Part of a small language model's weights: gated attention, value embeddings.
Each number is 128 + 32 x the weight over its row's rms, rounded and kept within 0 to 255. Layers, rows and columns count from 0. Numbers have three digits each. The size before them is the row's rms in percent of the matrix's.

# k: layer 2 attention key, 256x256, rms 0.0773, rows 33-63, columns 128-255
# q: layer 2 attention query, 256x256, rms 0.0763, rows 34-63, columns 128-255
# v: layer 2 attention value, 256x256, rms 0.0828, rows 32-53, columns 128-255
# o: layer 2 attention output (transposed), 256x256, rms 0.0722, rows 32-53, columns 128-255
k33 076:157108171083094105173103136149063137103159080157141084102156095118096140149180154112124114120114105166099118149095142166133141133101123120134132130140179129086128125142116172085118142187141092083132179093138147144136161163115165131137128142103096136120103105081152128134101094118116128145098149161064115141117139094105099138084108081122136071092145129137054108117183200134148133176179
q34 078:091175136190164125191160135152173144106145129114123212094104142112152177096084110170090164190139095081150114140149148166157125144139130117111134202159152106187140101144110122150103130128120157133137169150131133114153142073163119102092089154128134131135093142093176100071086090119098086106162175165130097120142106165113051131141158184119175157133072085155137119124129133134129083108146
k34 077:080141123150104142100150102111146101158116230142122187143118119149140144082142069127118085170129091107109119126122091118117090131144142124098061141117103172139156083081131118135133100139121162108132081139139134114080138068118167108073120129205142166109165120170134133124163138092182123114159186063183151094162116134128123146110101090109187151196122137157105150111095104171109070118132
q35 078:174114110165159087158127101106126100110078159057077150077121160171166185127105122156089107121117084092163102052107102119157085059140160110120088182151088133154149149081100147167148116131105191162130130151142139145164200091132140138063140077142141130121129173103135088085103150118135105135157128206143140129106083191115165119116104114123184133119114148114147127094139088128148190103158
k35 074:118052173176076138117155126124145139083121111129112091100175115151095154194094095123091118146147160115115112113123097164174110154170140185095110135060109105139096101110138108122116172164135168182081037168195127115153189119167103082161119118133144103116166134168126151120103156099121130152075090148055124159162121190081153165109105134137136107205148118146081121094117098132100143138124
q36 099:127105107075139091134180124117143121135150104087086145110167063098129094090115093082151109093176144167163096093132135132170151104155120163142159173102146166104132157108099081118115074144161107113113103186129121135107126199132151131127175201104122131126165139128110122193109144115147073203107036198134084098116104024127132098109115127108103071174122099120087146101121107106089143123112
k36 108:155121074083058089175113194157123195081091084092139077178130068156094079149149087158130088142134158182163156120109140171136134079151102114127098081129123083125092174079076142161114106110142158148100192113088110127173078152105091127098216176118087148128116167150127152167117132102051122163116092171159166171101077120135104111139158146132138128125082130120110131133145151080140149092128
q37 088:146138123145185176117055121162125125108095153093068127106110169108107110112079127186103137166107106077120111117091095183208117107105117148171161166122142140173159132144151107194126103130121173096087141145200161105126171132073127092043184132124160178115115164147144179154113106135089129181105147142182186165077083169130109141104067156152137173160114119100074125131133109109161134068171
k37 084:107084113096118112100091068178166079100096161073095081095092194160155105178121129120102149079111111122180099162131167095141126138151105084079157151117115084067091080090098128071177090094102148090130120149097083127068117142122111117090191152155116151101160114117154109152145071076089090126097083167117156147148142150148165180116099124096093133170108145099150102078127118089146115076149
q38 114:149144105084150099110120136086157148127100138107216086103150112123123110142110109113155066111134172135207111090136068120127063139097121134122134088153070150133123135123140143056098152091145132158145187122166060105121158139098171137073140106125086095163136139108126161141175129163089127156156102146108134091053064113124109159101207136132186122137109106119137163127124074101070099104136
k38 111:119198136116160155169111132172136084106115167142118090125168179138156167142130094161152081088183117099158147075158079123188164158095091160146154112115089130153151140067178125081104133102131100124113157202106104135152123126120150140110212156132054181170159140098141181172177121168140121124180132155065207092136146142124128135110164176131145118128100140152152216111124142166089150157171
q39 102:116103049104087159176117117131092078108121113125166095140109130158156079092199161179120151191145111104069111171115126105123100160147100177145114122095118097118119141114144129200086113095123082145132123134104101099117073093088140139063189117099135170091123115145114101145130071134130091226135113169117134115103135078164148086192159060156118184118114130101072143108118134106097082154158
k39 102:142116056071133165158112120093093128097175135156167076115140152149107094126111186099127157144129113096147124197124192086140197090111104140139121100131067058076118166114163111148119099197137079114105117121163102145130097119145176158133136131145087073116114164146120145137116120094128180128062149129113141100157192114117083126138133087185179112115110162171166100185148156084094120141076
q40 073:100136106071145103169143099144114161127156183138121190120207074105120139157091079106184128134164118139111168141091135134041125175128134140077143163212115077135146182146159134137142132124129108132180084124175094121133138150094102117170103102149087124114168091140085102201140152113149123197136079151153096167131148123081143094126091118108152131142109087167168159180124102175122156139157
k40 071:151087134175152160106136122122181097130118135162105105123121112138102164124104139121145145145130109118116146153102119110126108116119132078056135140056153103149169143109157089144144099184120196205083130068183140126073139092107135116138121117141149118144130143133116088141110198142172129101123166118109152097125158130078102144115068130131148096121118157111169068170098107137084132121100
q41 076:138076164163214148115106143136152160142140144133167092121081187114130183137134161165095125077108089102131107109118161088175119219089147129139090148120098161177118128091128140118116104134089110167096181110113179175131110086171160087089137145100121145127148104115197128087097064179122111109144191087096152129123124143140064149149109089157114165085090083143131116110140096129129139062129
k41 086:155058064107162132100125116195133104170081134226100096168139130133134074161109091136119129107140086106139200057152154092097086154111155124144109153166190121127088144098102157179125136171086171153095165147134103147109105102130148165150157165124148152148137163124109130132127147120125134138108127100115104118054134098071120109173109163112088137105173135077147077149160137134111133059107
q42 077:170157130043184096109172153173143105204109142058161177138174124119131091072133090110101132150133142148092140121099163157115123078161146118068087091153147102130156135174107154149164151085112089127139118163121099132121123193092152124150141146122094113161146154115056096150135155071151098141107085136112090100152103151114164089134119100090107067103143125131146135153094164072127129142152
k42 085:172095068085140075107073097109125087068137123078125127146091137107090168076115173157159153171139134135117151139110113133076132077148110097118139069104090086115060114143080118146166203169143138099109154092060126115138131159080126148064118148103073114121175126102126103168100099118147084135131112180093124201163133074112126106134099137102130120134118137097152092091071143216130092133143
q43 090:179064076121093119104213141197159154148130160100113124102161087123109072161156060103147089133128176201140152071113134131113112114184143157149120111113161137095132114124098122105142099161142117112159109138099101159112118176107157118133129144128115127121147144123076096165164174102188084140112084146187091097123120137106176088095104160042127104136151172122108162109112169101057166192080
k43 092:194157096107103088165149119075139170095089111136150110157081111153053132153136110149155128178084107124165184148067184144125143121114109116111143070132137092125077145102055147112173135134139148171103152078041121116146104153158101167092140167105097111139176133109153119198145076100081064108083065193136140126122108072089141158152098151168122069098148084110105147078124159125119175111147
q44 089:102090098083100102117101125144153151135174143153071090200114136146123144127127155112117093153168178151108125156155139134130129177130141117129079156057156114131104144163166128149071101158157151150161050157146105077087102129131099101150172114109160118120124144123165096104134141151120124099122098084085116119128173126062103123143122149090104136103213128107131090129131145154120099112121
k44 083:117143151130121093173142068154113122145096185146144123150135166112188115048115130158204133110124123189136117118132096071174102158179116108165066178143106171167143125191092158149172078102132118162166133151113104125156099099120105161117116175144169146127130141119098083095183064128151103075131148083122104140047104098146105092145095179118118145097092132149121149195107153151123117150138
q45 117:179072113085106121087155117177125058125144140137085120164185122129133090078149156114163116099155172154125125096151120080129174064150124117125116164119142152146110143082113130149111130175127049154154153156105157107132163219139127081153142153116108166126136169086092096187143155146104105202096077119156094106128076124107177066159125138098106089136101118174158143136134124118077183151136
k45 108:120088120094152096124122152155159119148108093094116102189140117153149171199150130109081094170127120152212121154104126177110107109148153067113136082116117115056114157123093122149064111142105190112163171066102080125159146185158066121146156168051098151101171102060166140171106108120105167116087027176101083176157099124073141122090122131104091092145121139158106125129149108115121159122115
q46 102:080115069109121109167072139075213150096114117129186107101161129121171138211130162098123157095163136127154094149153135175149136129146074183128150176135192174168105167137071094082151158123115159138176114148176101107089146120142136181151117107131127181150181105130120158118136102143092154117165129162160098180126081112116175170128142210171163127126066130122113114117145157092150182154136
k46 112:134120093111095099150102115116102187120129160126149123122138135120161113121143139189145155110134095103134044090151157121175146179112141150148100119074109091140107177069189111113147115168144127129169105113177129118193107121123154150158160129144169152171151092152148130122150091089087105072154120159106101101138127134130096114113133166158100156063123120168122114085178139068147131154142
q47 103:091108070102096089157080091146098154092160079123155110134102140148109123164092109142138122113134120147098116137076134177075099118049065128127130036150169174083102113144167108164135130131155081132121150118114137104127105149119177064094114107116150116163161148119149142147096114153127125125179174114092150116185144149094145101143155158146121156164200093130112120121117129118156126123153
k47 104:142152092140078137146130125107132100061190131132144097152130094142170121065129164110103128103133120126075137148117130161060079143108099078090159075126080151096128136079195175170149134066163206118101138114150123149169133135097080138105125077136132145170177124135108158064137105136123057118123114107041175151162117078105070101158144107103113094148161197156086157125135090147102133075149
q48 107:210137158167160204180120103081085103154138089082072159181132103139120129169103112097133170114187093134169125127079197140066141120149142166118143183131148080085151112138161145142090153138091132165098115095080118094092103093090136122048097128136166132099130135128130163158114114124162154137121121052097158130147166134111143174103137151072099160167081140133139121163160162131094094171116
k48 111:130144211063179173158122085112130138150113141069147133092139119123117157150127107104165193106141100160127132107129135149104173163160109185159081159086126142120175106133074173105169126110120201140091079127101157107129178150138090107082148075136131120115161121140121160144100122149130177135133113140133138148153155126152124112117084093121117084134148128119133117107131157098103142085080
q49 122:102141139105129096103195134142202175163143143121099130053099105118101133133123146127146111068088112118135174127112066138054127183080110116155115188128121155101132162156171164108071097191133139140099132145195125152127143186121173141059086088137142108098124101116107114066115136069138106132097075191180121122131102125116098087146125148193128100115172104090091082175114107145128162173128
k49 114:143097143106126124140089135167148152135133123109188142104110099124054107077093171102157120117148079113192141136084135086139118097137105117112131115147134185119193097145158140158147144096064135121059120172170159159103133171161187162091106090175064120109178100098105133069115133106115083164157104205135172102186128172136095154169173102120121144130067052155148160159160122138076121134147
q50 098:118139144148136111135150111142160094064121090102115097185087153167117125139146142040101146126067109161151093149128179114110168108166107123116130132140092082137159171168145129103096116151137136091108079102093107101100159130113190080180092108134119094130147119131154198128158141081135127063092094206078153087122108095110181102132116112141119094087138180192092093126149144148108139167169
k50 113:137126188118132089107133079100144150159134111154071096129105149105041139104156049112104155077105086117104081080094159070094113092146145067099115134098141147129157160111182107081096136120139133171067086162052079149124118151085147126132168087161146109197118147138091124138143082140142058110142161154106088113120145116142128078118057088126192150172094072173109113129089096125159083175156
q51 106:149144149120087169133143159138174123096138139137130096147211105127076198198126127175069074136133162073125101179144139129078207109142149114145126151151157138058117109100137064207177117141108107113143159078150122121157111097133081101114139163156108107146084150143116145088184096123129183108115143120114112087138118198108150160159078120112096141086088086087129068150143132114105100123081
k51 108:186117127101119111105156202161126100115145135147154139177079126139118146141123156163168103102076158104135140079127158082056121120130174112127140120176077088150160128147129112189132165084123177188031111102105114119208108139142076103028145145132118150092112096122123153117170128119158115121165136084118135107171132128109142095148110163184126117157063093061122107148115110109095163155114
q52 103:085110103102141132096182121129137188152121157178129108081153167083084179116044082095134158124101121097089126140107178119125119104102185159090068139082119151199100092171123086155159107062102184095091114079140157077147132137150073068158114148083144087094090108096152127111173113162125138111124126143149125184103100104147167159161146145122192082104109178142102103131130078128152125164199
k52 110:124084095075121109111103120193068125100054092088093142135107095112158148141150076146101155120131122184146091056131124174149134149123107100112118222114145144192122112152111138145118115104107164141086144110155139168092110090138153118124146100092178126070158130073173137142173094115132128092176107058092087226092110109137141156110116088149127144131140131074128111119119189092149125101122
q53 111:113188117102034117146124102118108118108163115172127144096088186140137111045107127126133131120119155176174193132101157135158123112162149186110103112124105172131105126145154138121167132092143173133144084135150152176203079133109159168166055131109156136153027102139143146077170145183172109090087162132114089084181141181100112101152168109103129098117101132188121121158084200078088131061100
k53 113:177081113093135143112119087051104105139154136140166089099134173091106160114148132143098112108188172130098137069059169151203095124128160110154147166129109113114115101132101122137098133136120197095148104163188134136133148170110115102110122098093107103167142121140140169192160167134121148108149104149136205107133161063134120110149116160097149122049085132197087159148139138212102076133096
q54 104:129086175112146094112132133134092143137171128097160173121156126103098092139148098111144179159159149218089112174109100152147127136106071100113139091140141188148103099105166125124187135082046164116139078087173152110166088121165117090210152131115144145078129133162167116063105162187194095110099131134164105135161152132123152154126106119096132125141050151151176056170093107078122143113120
k54 113:077075108083188108157174172110136118113122092164129141152113131187145118129153134074131187090150086173146194110139108117147169148092107122092127115140090150160145161097149163164159166133137183145115178137082120155151113130084119127145128113150177144120111128109132111098102139096165106110125146108090106177126102075167095104087174191069133150160075173116120136092106169178141123111165
q55 116:141131100117133105160133107097144136128141133157153115147113106113173132113173128063179121123168122164110224104135169152112122123175102109081144152137110102101136119140142151093161139102140138090176063136137163120114093069115154180065122089083111181125165123090134101161136099161049139084167122139106129163129167160133117143136117169166097128112164104149128173104129122070202123149151
k55 112:077072174074122122134094113106103133125112117200134156171089142099153139080157112101187130128093123178126138181159088100135131052152075103138104153136140138095128143131094094120072127091170108044113159126130153110124110101122126170154199178122121154134098164111114099118127146067135156123092147140132129167153166141091068136169145115139132078124163070137121172104163138145131115105157
q56 098:097097136100090133091137113125179118099128125136114174112088187133151113125126111139135172108169111067151045179132090105085128129064129097076099141164129149104152123153142152096097141103171189097080153135140095153157156089147129120121197129102173140170150158093128151094109150105146078123097104079103142151143118122127171157149167150106167092108150118071147163097095129118091078098068
k56 108:161153178191130140035116087074164101117172142092165160109148160148183151165109125139205135155113114131164088132125147116120117075200124089161074087172098109130181103119216167104080134106149183161110114126116148164115124103159169134116085121128107147139148072092075113151147174100133149119151110106100071091110111103102124157060121132137096157082140181100138179125091123120104141153148
q57 103:076164166140180155153163127167151163118112131170131088176090107147102081144128120092122116071150125118160126115108135171122102102173140142050136178151076163143143082127122089085111174127136110144162103119140148139110146147088164184178130076182160090135217103192095124091101183083115115120103139159068121163151161174124096116124095081097082142077155139143166207170106096199139140108154
k57 111:161195157142114111181115227137129114106082117093157153131107100118173117136148116071131118136148144169151139065070184135094150087149149145116110114107064092124177180164112115129125145115113079217088080174091108152103110116155181129071161144136111186111115173172101112170142172104092083156143107091130148093124116145145174124133094141158168138113167193115057092153132125101107143136105
q58 106:041161133084130062118105120096131120145123118142143065184102074141181167132149126073091139090123101117112114138127154115044138116092125140159157111139115201104088101121166133112135110158140170102139086124123162104131133131077172198105141099157086108157192108150093101113132129135143127083138090128111146124181159183144097197117052090100129135103169050137121117155101085099131101131054
k58 104:058094170181136135126185069153125146152141117151156109089100106153093152073105144157079163110182148108097106112116105135084197097041115094153145120071061127125157165098187068105220114153102140135116114101143127182098095115143087146119162108212094181129113146167058061157116120170126132126173142164108101117127131185067158142145109077136142079203160181162116109186136134090170145201093
q59 117:129173114101114071165139088078112190124143152081144152143136129139125132078132104086186118073143069182192192137122105096161112122153130173186107119125103138068149059123154103134159160099109085134083119147099123146127145166104118077118112106162149143127031131118146205141147184121127158106155100079067117139135095113141168134148167089150110074175069179122152116162153103118143123179135
k59 103:140101159096177122165133162155054167097089108097137091122104097106101060133199158151175123129140112116160187094058135128149137082105147178118124105135167143108107115154110094133125153116193098100139122112134108151174135163159157043170130121123099115115097115145132183147118250021063176155157135195128130080133055173114169069143147075118106121160112111137102083125162150121070151125113
q60 115:090126141171118131151086102157098137100152137154135112137118140130197205138147112119102109137174128154111140190132139102120156125140124229150114096116146141142144124119107134186141148142125112105158109090061160142135153090108116112079209160108151143138112114124116170138093090114121145087139102152140141108113092121121180121169072132140174125090170128153085058106184139155082166098145
k60 100:136167105155164131145140132139136154180116136152177163106151082172148122088189118131067116156117114168115122067160077124146145139164129162123136132102088159133126155107119157165105184163153089106088127159093164112133074157116125129101155130153120102095158106170130112173111145077156100076131171059143184122130112162139154122026106087071137147111116075119122154140191134141255180072158
q61 107:113144169060155095134140215148087143158129166154112135072131101105197134132182163147108178101107111158132161166108138087121122106153155108068169104135155115187171069075113107134114132168121141145121147126093086088135122122118124106163110190147142118099120130154141183183119100030135186152147152125112120097123105136178102099128127088132131130162134126169120134156162114151172132165154
k61 101:107126177183169127138124177083151138134072103133153188097134136093057133121055154178163136059141096157123155089126089145117109098088146072113160087112149110134103139070090150118125137084091148144072123152113109178100172116147137110067119143120108093116077120120084127151142156117159160139189150130112113124115107138085092110138181133136130110076116159128078116159134045106096118161139
q62 113:138124056087171037113121072148133127126133091153105053099148087164095135140089067098133072091116097072156144093139135114114117117126121186068129103111116105143114143121155130146117151129134127098174124132127116085164060125135115131157127151154172103099167133200105127104148154108136144126154130117165104088163128218140130023107116150126102149180113114134137188116186147146093087113092
k62 108:180189143096141095111136175157169088110117132136087115099096138159117121167189163117109118149183097069111157148066105204062192128134103090101146148140023062108108122100114121155114111149156124066080141106144123169145135107102125139160096139128128124097120131132111116135088186138114094097114173091151126183131153179054115104134142094140149137143094173175178141127127111123150108120138
q63 107:149117112021080046159179110138102151160105088152138135107104193079171121193100149138130154139148126077100149158139121153094065060122151150141132124092066072138138122096136153108117167133121131131137177137062046094163091156150134061170067141137069119133112138108168140168124102184139077158170165113162076161123116110147134186117105161163137137147140150148160155095204152075133162154112
k63 122:122168113063110144126141158155132096148072085116083055139160127129171160114100093121165056110108115100147134119096100188120145137120103147181094100104079102127111148201081158154203158142166079113141137198134061041098159138168142116154184134126136133100149109103088158136139084161147081094141124119138140137136135143179189154161129176070082135107163143116171172174135175128132147094101
v32 096:139127131098193139144102117125084135137123108139139075149118195125106163104145160144137092109147144172129120084123170172174104107075163100151170119136151163154170104225097106186121153169115108133149111047180037102189123104179113174152181176138107145116152184180109077082118126103093085145135136156145067146107118179070144142146085057129122141089215189083107176141125066075201111166147
o32 103:139115110061143093112097153081158150144136150171126089119090075176141057185146084135141123184172161170092121095191095098154156121069120132105157181121132157168098067150095131137112138154150115161099157138157073130147159139092079107204154166170136084088188138189093172103154135130085085161142133120088122112112121148164155134127095054064178161110130156161119090140155107166093108136084
v33 098:169080172129138113118160112109138156166113115134089141127129168118161123133113164176152097110157139193122143155130146055105121166139148138151118121074089150080123187176148106073137166069165142232101116087131111170115109177107156107163153079161154129139132134161116104125085106167125145141123129151156068163148180076137143086120173081110131169100111138137099112142105153106161084109124
o33 100:134174163156073192159137163144076110167084137135115100116150101133109120132089118109124086119148118136138118082160132134141102116137131131146132118108104153119125137144177148137121190076133056146112128096086153131167069122133101099115149128111096137164069133107139063140136088152101067079072169115134118158155185162141119093148162170114137214107185129171116095120133176081176093119132
v34 101:160109068109130096095125172090193095136145101107136065158104198137141122160130125077064177077087134138107125135106178136181103124138142068140104152119094161148076164127134187147138123099092104114135162144130152124147139098136156132148144105164090170124113079133148131136168052114163152077100094143117155113097137129145133101077125115181071150119081114107141116089111132139172117161134
o34 103:141173157138097139175122129089099084125098101132165119141140093174125122077159145186177151143109121093158142129106143032104101152135118110181127176128125100120205092083171131157165141172165114154178067154089119106112087108142084213090114117158159124146172155175139125132139126126116142112142089128110177141100112147129134156119082133113148150111143135141114160099129092093177094099128
v35 100:163081163136144126145162145106136121088139084139094098053110152130134076103090085114166121145155104115128132155117076107082147106169158085133102127075137108129161150035163114097105102128075049092121153147113066170116143150117143152141116113147093181136129154153105179193136126162163093155129172082155105113106139100134146137175141104152111201111162208133108133114090134121081124143120
o35 109:137120132135190130157140139102103163127146124194093106157072126129049159093110101210149109123153160054071100126129151090105146113128134169129100149118102144115138189091167120098073140149074063166120120120078170082106120128200107110127096127114098141136118112126077146075082140143112148134097133148203147119149126138159132124069117163115155142096223157083088141166151124164072158132125
v36 101:143167156155160114119117141111108079114173079109121161110120166104105079079148145092083097147129106142088178071122104108089120165113112178119200182109160115176097201209142128182186103169082131110165177111082132138163124111163031146113078120158088133077105105068158114154160134149105168106171139106151124132117118103121162088123137151135112131159140122131126087088126151087163150100168
o36 099:147129147125112092110154142068123088153119120117073166181133112128141126098161156128095093107103107135119172112131111151115153139144127251127144142178061166147113132180117128142170097099058121163107165132109131116100147162126139146089174184159055105068126128163201050152163062129164129119136068156197084158178133138094127130136134144173168132088105058127126107132081101111126116107155
v37 104:127093128110111109174137125175077184137157185175129119115086104103151135096108137130122128129141182131139197149138151132082097141145143145114131191146154181123081129152138143099087110178076173216052123114140097131114159111123093148136157161113100080185133127150125214105109121143121093162114090155169128127144137064095153104145180173185111140123076177156108107158201145118152120113108
o37 105:112137065097123046112167133145074140167204123090099144158109029122090106169146117163184097097109153108159119085094097090143082115148125120135121200125097183125165140167150142125074086112112153210171136074126120164083065139145148155192184087112117149142156136141108176071143124084120127123107047120140089120221100146142092117147160158145142158105158100091120115084092126127187106153119
v38 103:117099116101131132106151166133150149145102147132119155144095081107109092113142174104084140122047173188106144093138112070104129152109135097092102123177128155140092085174113087106110069163138147162178113113125141135112112118093173153179119079136099121151074183199128166194131133154070109050156096167097142081098113187122115144117178154093115047091113162100143098105135133187111073122118
o38 106:124189160111129135169133119120141144164077123094124185112151125136143107122132139158139140183115153159135166122143144137117040142152159126081103088093054141130153102152152127126127177168135097135058131179141165158090086102154149132087157163128159071127099110153108118173114115137164111109092130112115136053131103115110145141213140160150152121134093182132066132122098178158117087137084
v39 102:084092095146136110136131096136097134112193169144144129100147127144109196146100131098174038098122147166139124114158115136119146042149112100080172137138173132184149113061115114158137094154112172147127129111084134092170119120023185075170157225194169149078124143125108129166156145089137091125153111133140074124149159166143132107134118135131118123144102103131107144155142135199167102161134
o39 109:146118085150128164099129120149140142074193172112100121115101129093133174152115147152122055131185166114039094127197112183110161098151115117116132112093164121167081137092116064102081148156090129167122119141116170120129144097171159103143153127181156098161154063167055178150108082141080161170138082150127140091188098132168107074172158118173105124097091119163108123104132113107148120062140
v40 100:146149114104099103073160165143198104160120134081100192149064156140143135098155148116141197084118113147157106064193181137122097119142135170094114143152106129118148097128134108086151147179145119166075123164133102174093142151109170181142190134129126121138123129137178126140099109174109112101101105143139108146125166138111112055134130128149177126171163084132158125155119133147067067127147
o40 107:133083158142093156107081144118104183088193148178030120121049154159079143149167144100124179137134094122152090115156160107138068144096165090185117037130138157072132112091107132128127119165107161151158137122122159174198095086089121112181186093153137109066131166164125082129133125153168144151158151198111150118127114148116113128144099136112085092113079177149122126139099173138071118110135
v41 105:108126146147162159118084121169139110123162084119083141126102118119108119089111129164116108141130135115120076152135138076128151150083169122148112121142133093095157108091079165175112142121108103176138143096116164088094071144083130139136117123111152196075116164136131191183140134172108157134116126118116119152144096096160165130190118167129150103166112141118080160152081182159111113097098
o41 105:160139126143137157112128148131100166135123169122079111048166135143100168117111131142129091168112099053099156123134116087130082097122221181111109189136131077165203141110148134176146181120118096123112145148132091158128099127087179151140150142164057150052110135150095126104189078075186113133092163136114128106111084161136113129139177112143067161103102129078129155165153179080157120119143
v42 097:072162115129073134155078196148158111111170157139116158114119113121097165174136159119122143171149159170102099121069089137115153139108101064146160143076157124183175118109164170121100147086148121132136101149203086122091162214118155111135055163154128152191148119128114143126131119186120113120079136191159105128142121113177150141123128059147083156149205147118117147108090113133103147076132
o42 095:118133089087125156154172103127103153109132122207177177123113140137162179110141133150071087099136143102178091150107126161155129110126120095081135100113077102182164165172165139085132163184199168105140163141153147084105065119084142123137105107145125195127123157122141166139120108162114117085095177101091101156148155108135163071123110137151172127089054096090105125107141094130099156096139
v43 105:112099060139133123068101186096134118150150104141143124104115117172123113131110149019102123119157120091050140067142060110115150126151134125134125129070076096098165165145095092200121124174103078120165145147085157121151118174123111148134130160165183088100113111131119133205106119086156132146173101080200085130167109111153109121154143079122106183122144123136143131129098091119116163159120
o43 110:149088094157140152112143109081043137165148112154154131090083062124075081103100096107072125127129107141132102116136112148104180146063091135090107150125164124151135144128116160088182127097077083051083115101116099152168092083132098125129163153165145113064141038109150141176146091148110179157177103084168125125204110127109113131122085107143093152085190137109147136134095144167143104134202
v44 096:076121090159168117124114101116066145153152123222099105134090116086108074118130085164152136132089167119095162164159109144159061156123095082099087114150138133106159136072101080104210140152092115124095113141103101174134113075148173135120146084072078066154125109143164090164158150174169147144130113089139146122153120141125116139161136084111209120121206141145158125157145137154081100122122
o44 105:152153130111160133120185154163085101159113216141034107128111153135178131139113136098105187161060111052100170118151149141123076074142139167120165154131118116159118100079115110131151115108140145144157106122144078101171129116088106167124137160126105079158111126141147162151110092079133152168143124199146148060172156136118133114193127108122112192053132118111124161126109158136155100120121
v45 099:155132083131093147121123167162163102137088125146087135123122122080093107161071121180139112137167185136111078173130159167089101102119139130098124157091136113120219110126130151105058101130129113217156238127128092118103104134134136135099163068141190207234161128110109128142142142180140089103094137135113210186123165145081175107122149133124136127149133116125108092081143152114108062101127
o45 098:072114141133142121140056168168137136115118097140124077142172164109118129132073098108119148133141157178098152085153140142174072127161134065194095103110066115129101108115119176151192103112187122127160130067096133137145073140068134152152149172149125147119166064188146141084171138114150151153053146108130039075110141099176114172156148074117123167170115123134129174132094124123163059110083
v46 101:060111134111113114194093114162170152122155120125082102161172153086088190111132108101144145151151084127135116119118161130135111166104140104064078150122133094139111128175169111149124120083080053072129103107140098127157163198137069180183141138106171162157101083129139143141093111169149201072159163141122021143129142093122139158145151158145147093156113180149134123191172163130089134122105
o46 104:128129126078096173160089110100131146105163146098095096129150202081102128097110116128145130132186112149169142100093176132150130123141042153086093094138099092130089163089164095195058150150116076085102118076121120149162139155122151183094110174081081109142151150159128131122192120180151217158136127081155146139125140121114168178110189159107090104195148170121097093148107167179176125179108
v47 099:127118120133167079084168115144120155108134174083170207111104170080107113114101090143118145172138071105174113077125142112108108124141088116109123131115165135114157090114151154180106109131060121162109138165141136124169125208178128149080103094165177080134101129163120121082118112123156083146173079140143122145109135116114117122141142111142153143193057144112097156113156103133144088170147
o47 100:140152055144099157116176084145163138132108110063162122100131126101128098086114166089118132164153111094101118101129123091127121140147092128151152120189123151091117129088146117178156124117063129102058171095145156145126141154139168070122133151181158170122182156169176128074062115126117082117148122120207142099066137205182152097109155118108045212202074104135179201215102117135163120194141
v48 108:089135110122142154125112136122199103162130094181136149154125099083120118207130105183102096168132160156140059175155091080155105142119167163192113144177088111121065094145162150126172115154115139157135086092170111106190116149121110164144148126092178180036070159139160171109122123138163094141161106125099084129155194150131057102124188142094118135131060087061135096092163072111149127093105
o48 099:169073128142178132144048105153105138127135077148221157145139120129138132136112117082140136123096127133118093099137033063116081108136139128086084153149081091110066091122097102129155176127116108186111113149190171124086118145124149146113119122093162147131085116089160161120174077099137126125089125153164094133161144167111128087144137149101132161142126113111180094117152080144111064111064
v49 103:125131139057117175104098145128099117121133153118184128096110079092116170141125188125108142170141148162059074145182110077103110157104123168116106149146139163116091130134065145119127101157088174169145034112149057126113089110150165106107179074165138109120097086118103150115160160111140122170081105075121139157091161096080114115110126115106144174143177157106174103097118166121072145071092
o49 103:207076078174187138066130175152127113172100160091149116086101129135091144184121131110196106168132131185123163091174144088154082186092114105060195157191142108116093150109113105125155129118164097106128091122150131162095069144091107168155115184095179107110088134136145164098117108143092076188121102135130110099083109135159178136120090136089144173186094118081155112167141161102126173131149
v50 099:131113146137119140129088138151135162138190130122196112115100171182075098178120071124086082176130166154150123048142176117155127088146153078100086140126136096147119180130145127118118139147177115175093154157101122116103147142178154108185078103154074142149100190071183113121167087111151164153121185170181131081092158082141128116123082098069190130119124143135123141149145208131128064134132
o50 099:138160098134070130155108121076121154112113161174111123115120185160157127141125152157154076064132203182135140120145164179099090135145153121105137124071160092098171142160082119141158115049134167148097121155131108172215166137143133164149140081143131139071143057145149109118153137141129109144185158157125157142071152181066135136145115091144169121115142114157134101081141113135116130113070
v51 100:057091130101122097100179148142063136122131108154145116193087109097116104110069124104152080136104110110192112129138119143150125186117098129135106028143127127140104168085131095137126157152102181157108134092133137164129146152129091101130160135117096087200079127122136173139165138101129117030111122128162017100062061115049136149128150137167145122135166206128156138139123171115138121164134
o51 107:063125140125133118151174118095119108130172145109102121187134099191088098101127138132163092118138096159122103094138113189109116124048139119144085226147138101117139158116131133116098158192127226150098117125104103177158107167112103143118114227200159117108064117056130106087111180170142137099143115090139127109071139098125131083197166174118127161104108168093105105132098118155122097139125
v52 101:116124109190123128168126093146104122096105148149201159093165110161146116154114148102164112113128093102182058141155181113095105096149105085127138109059165163089080092106103078167135117136092198156056138114145106113113069123107122127165097080098129147115183096103066155115140180130127184149122083113055127110088114087191161098098057119087140142145132132152113099121126090139135154152150
o52 100:103099127147138147173106121082144090130128156164150148101120177122127076149084125157189151146178157100132135140161114122179115127151171139187134090101085151150142159122096121153131117165163114158121155187162074131087143149166203145136143100088111231187139102119134059107164137103125150142142139105075110099114107111106118120160127141133167101132099120146179098137176106102180130130178
v53 103:120108101169143111119112109152132085191159096130156147128133118123166044101121157095161150061137101069154147113121084109147091123107144133083115153161165070123103127135117120165135093153168216067156151142153088164102125135131075092142111184096100143059149100166126122136113094109118172141126138225099183121132128144187125109150108173128115132123139093113167122167117121097120140134129
o53 105:129190149188094097111182089148099154113135106149073140115174094094150190171109113162141169069134127131143054185135088156117130142122112100118156153103095135108098079169064118161108117180110105057164072167150048101182119121113124070163096132096098124099145135164140152149171157109136101107156152118122155152121178120135122092087086119083117159147170097089104107129149165102116082144158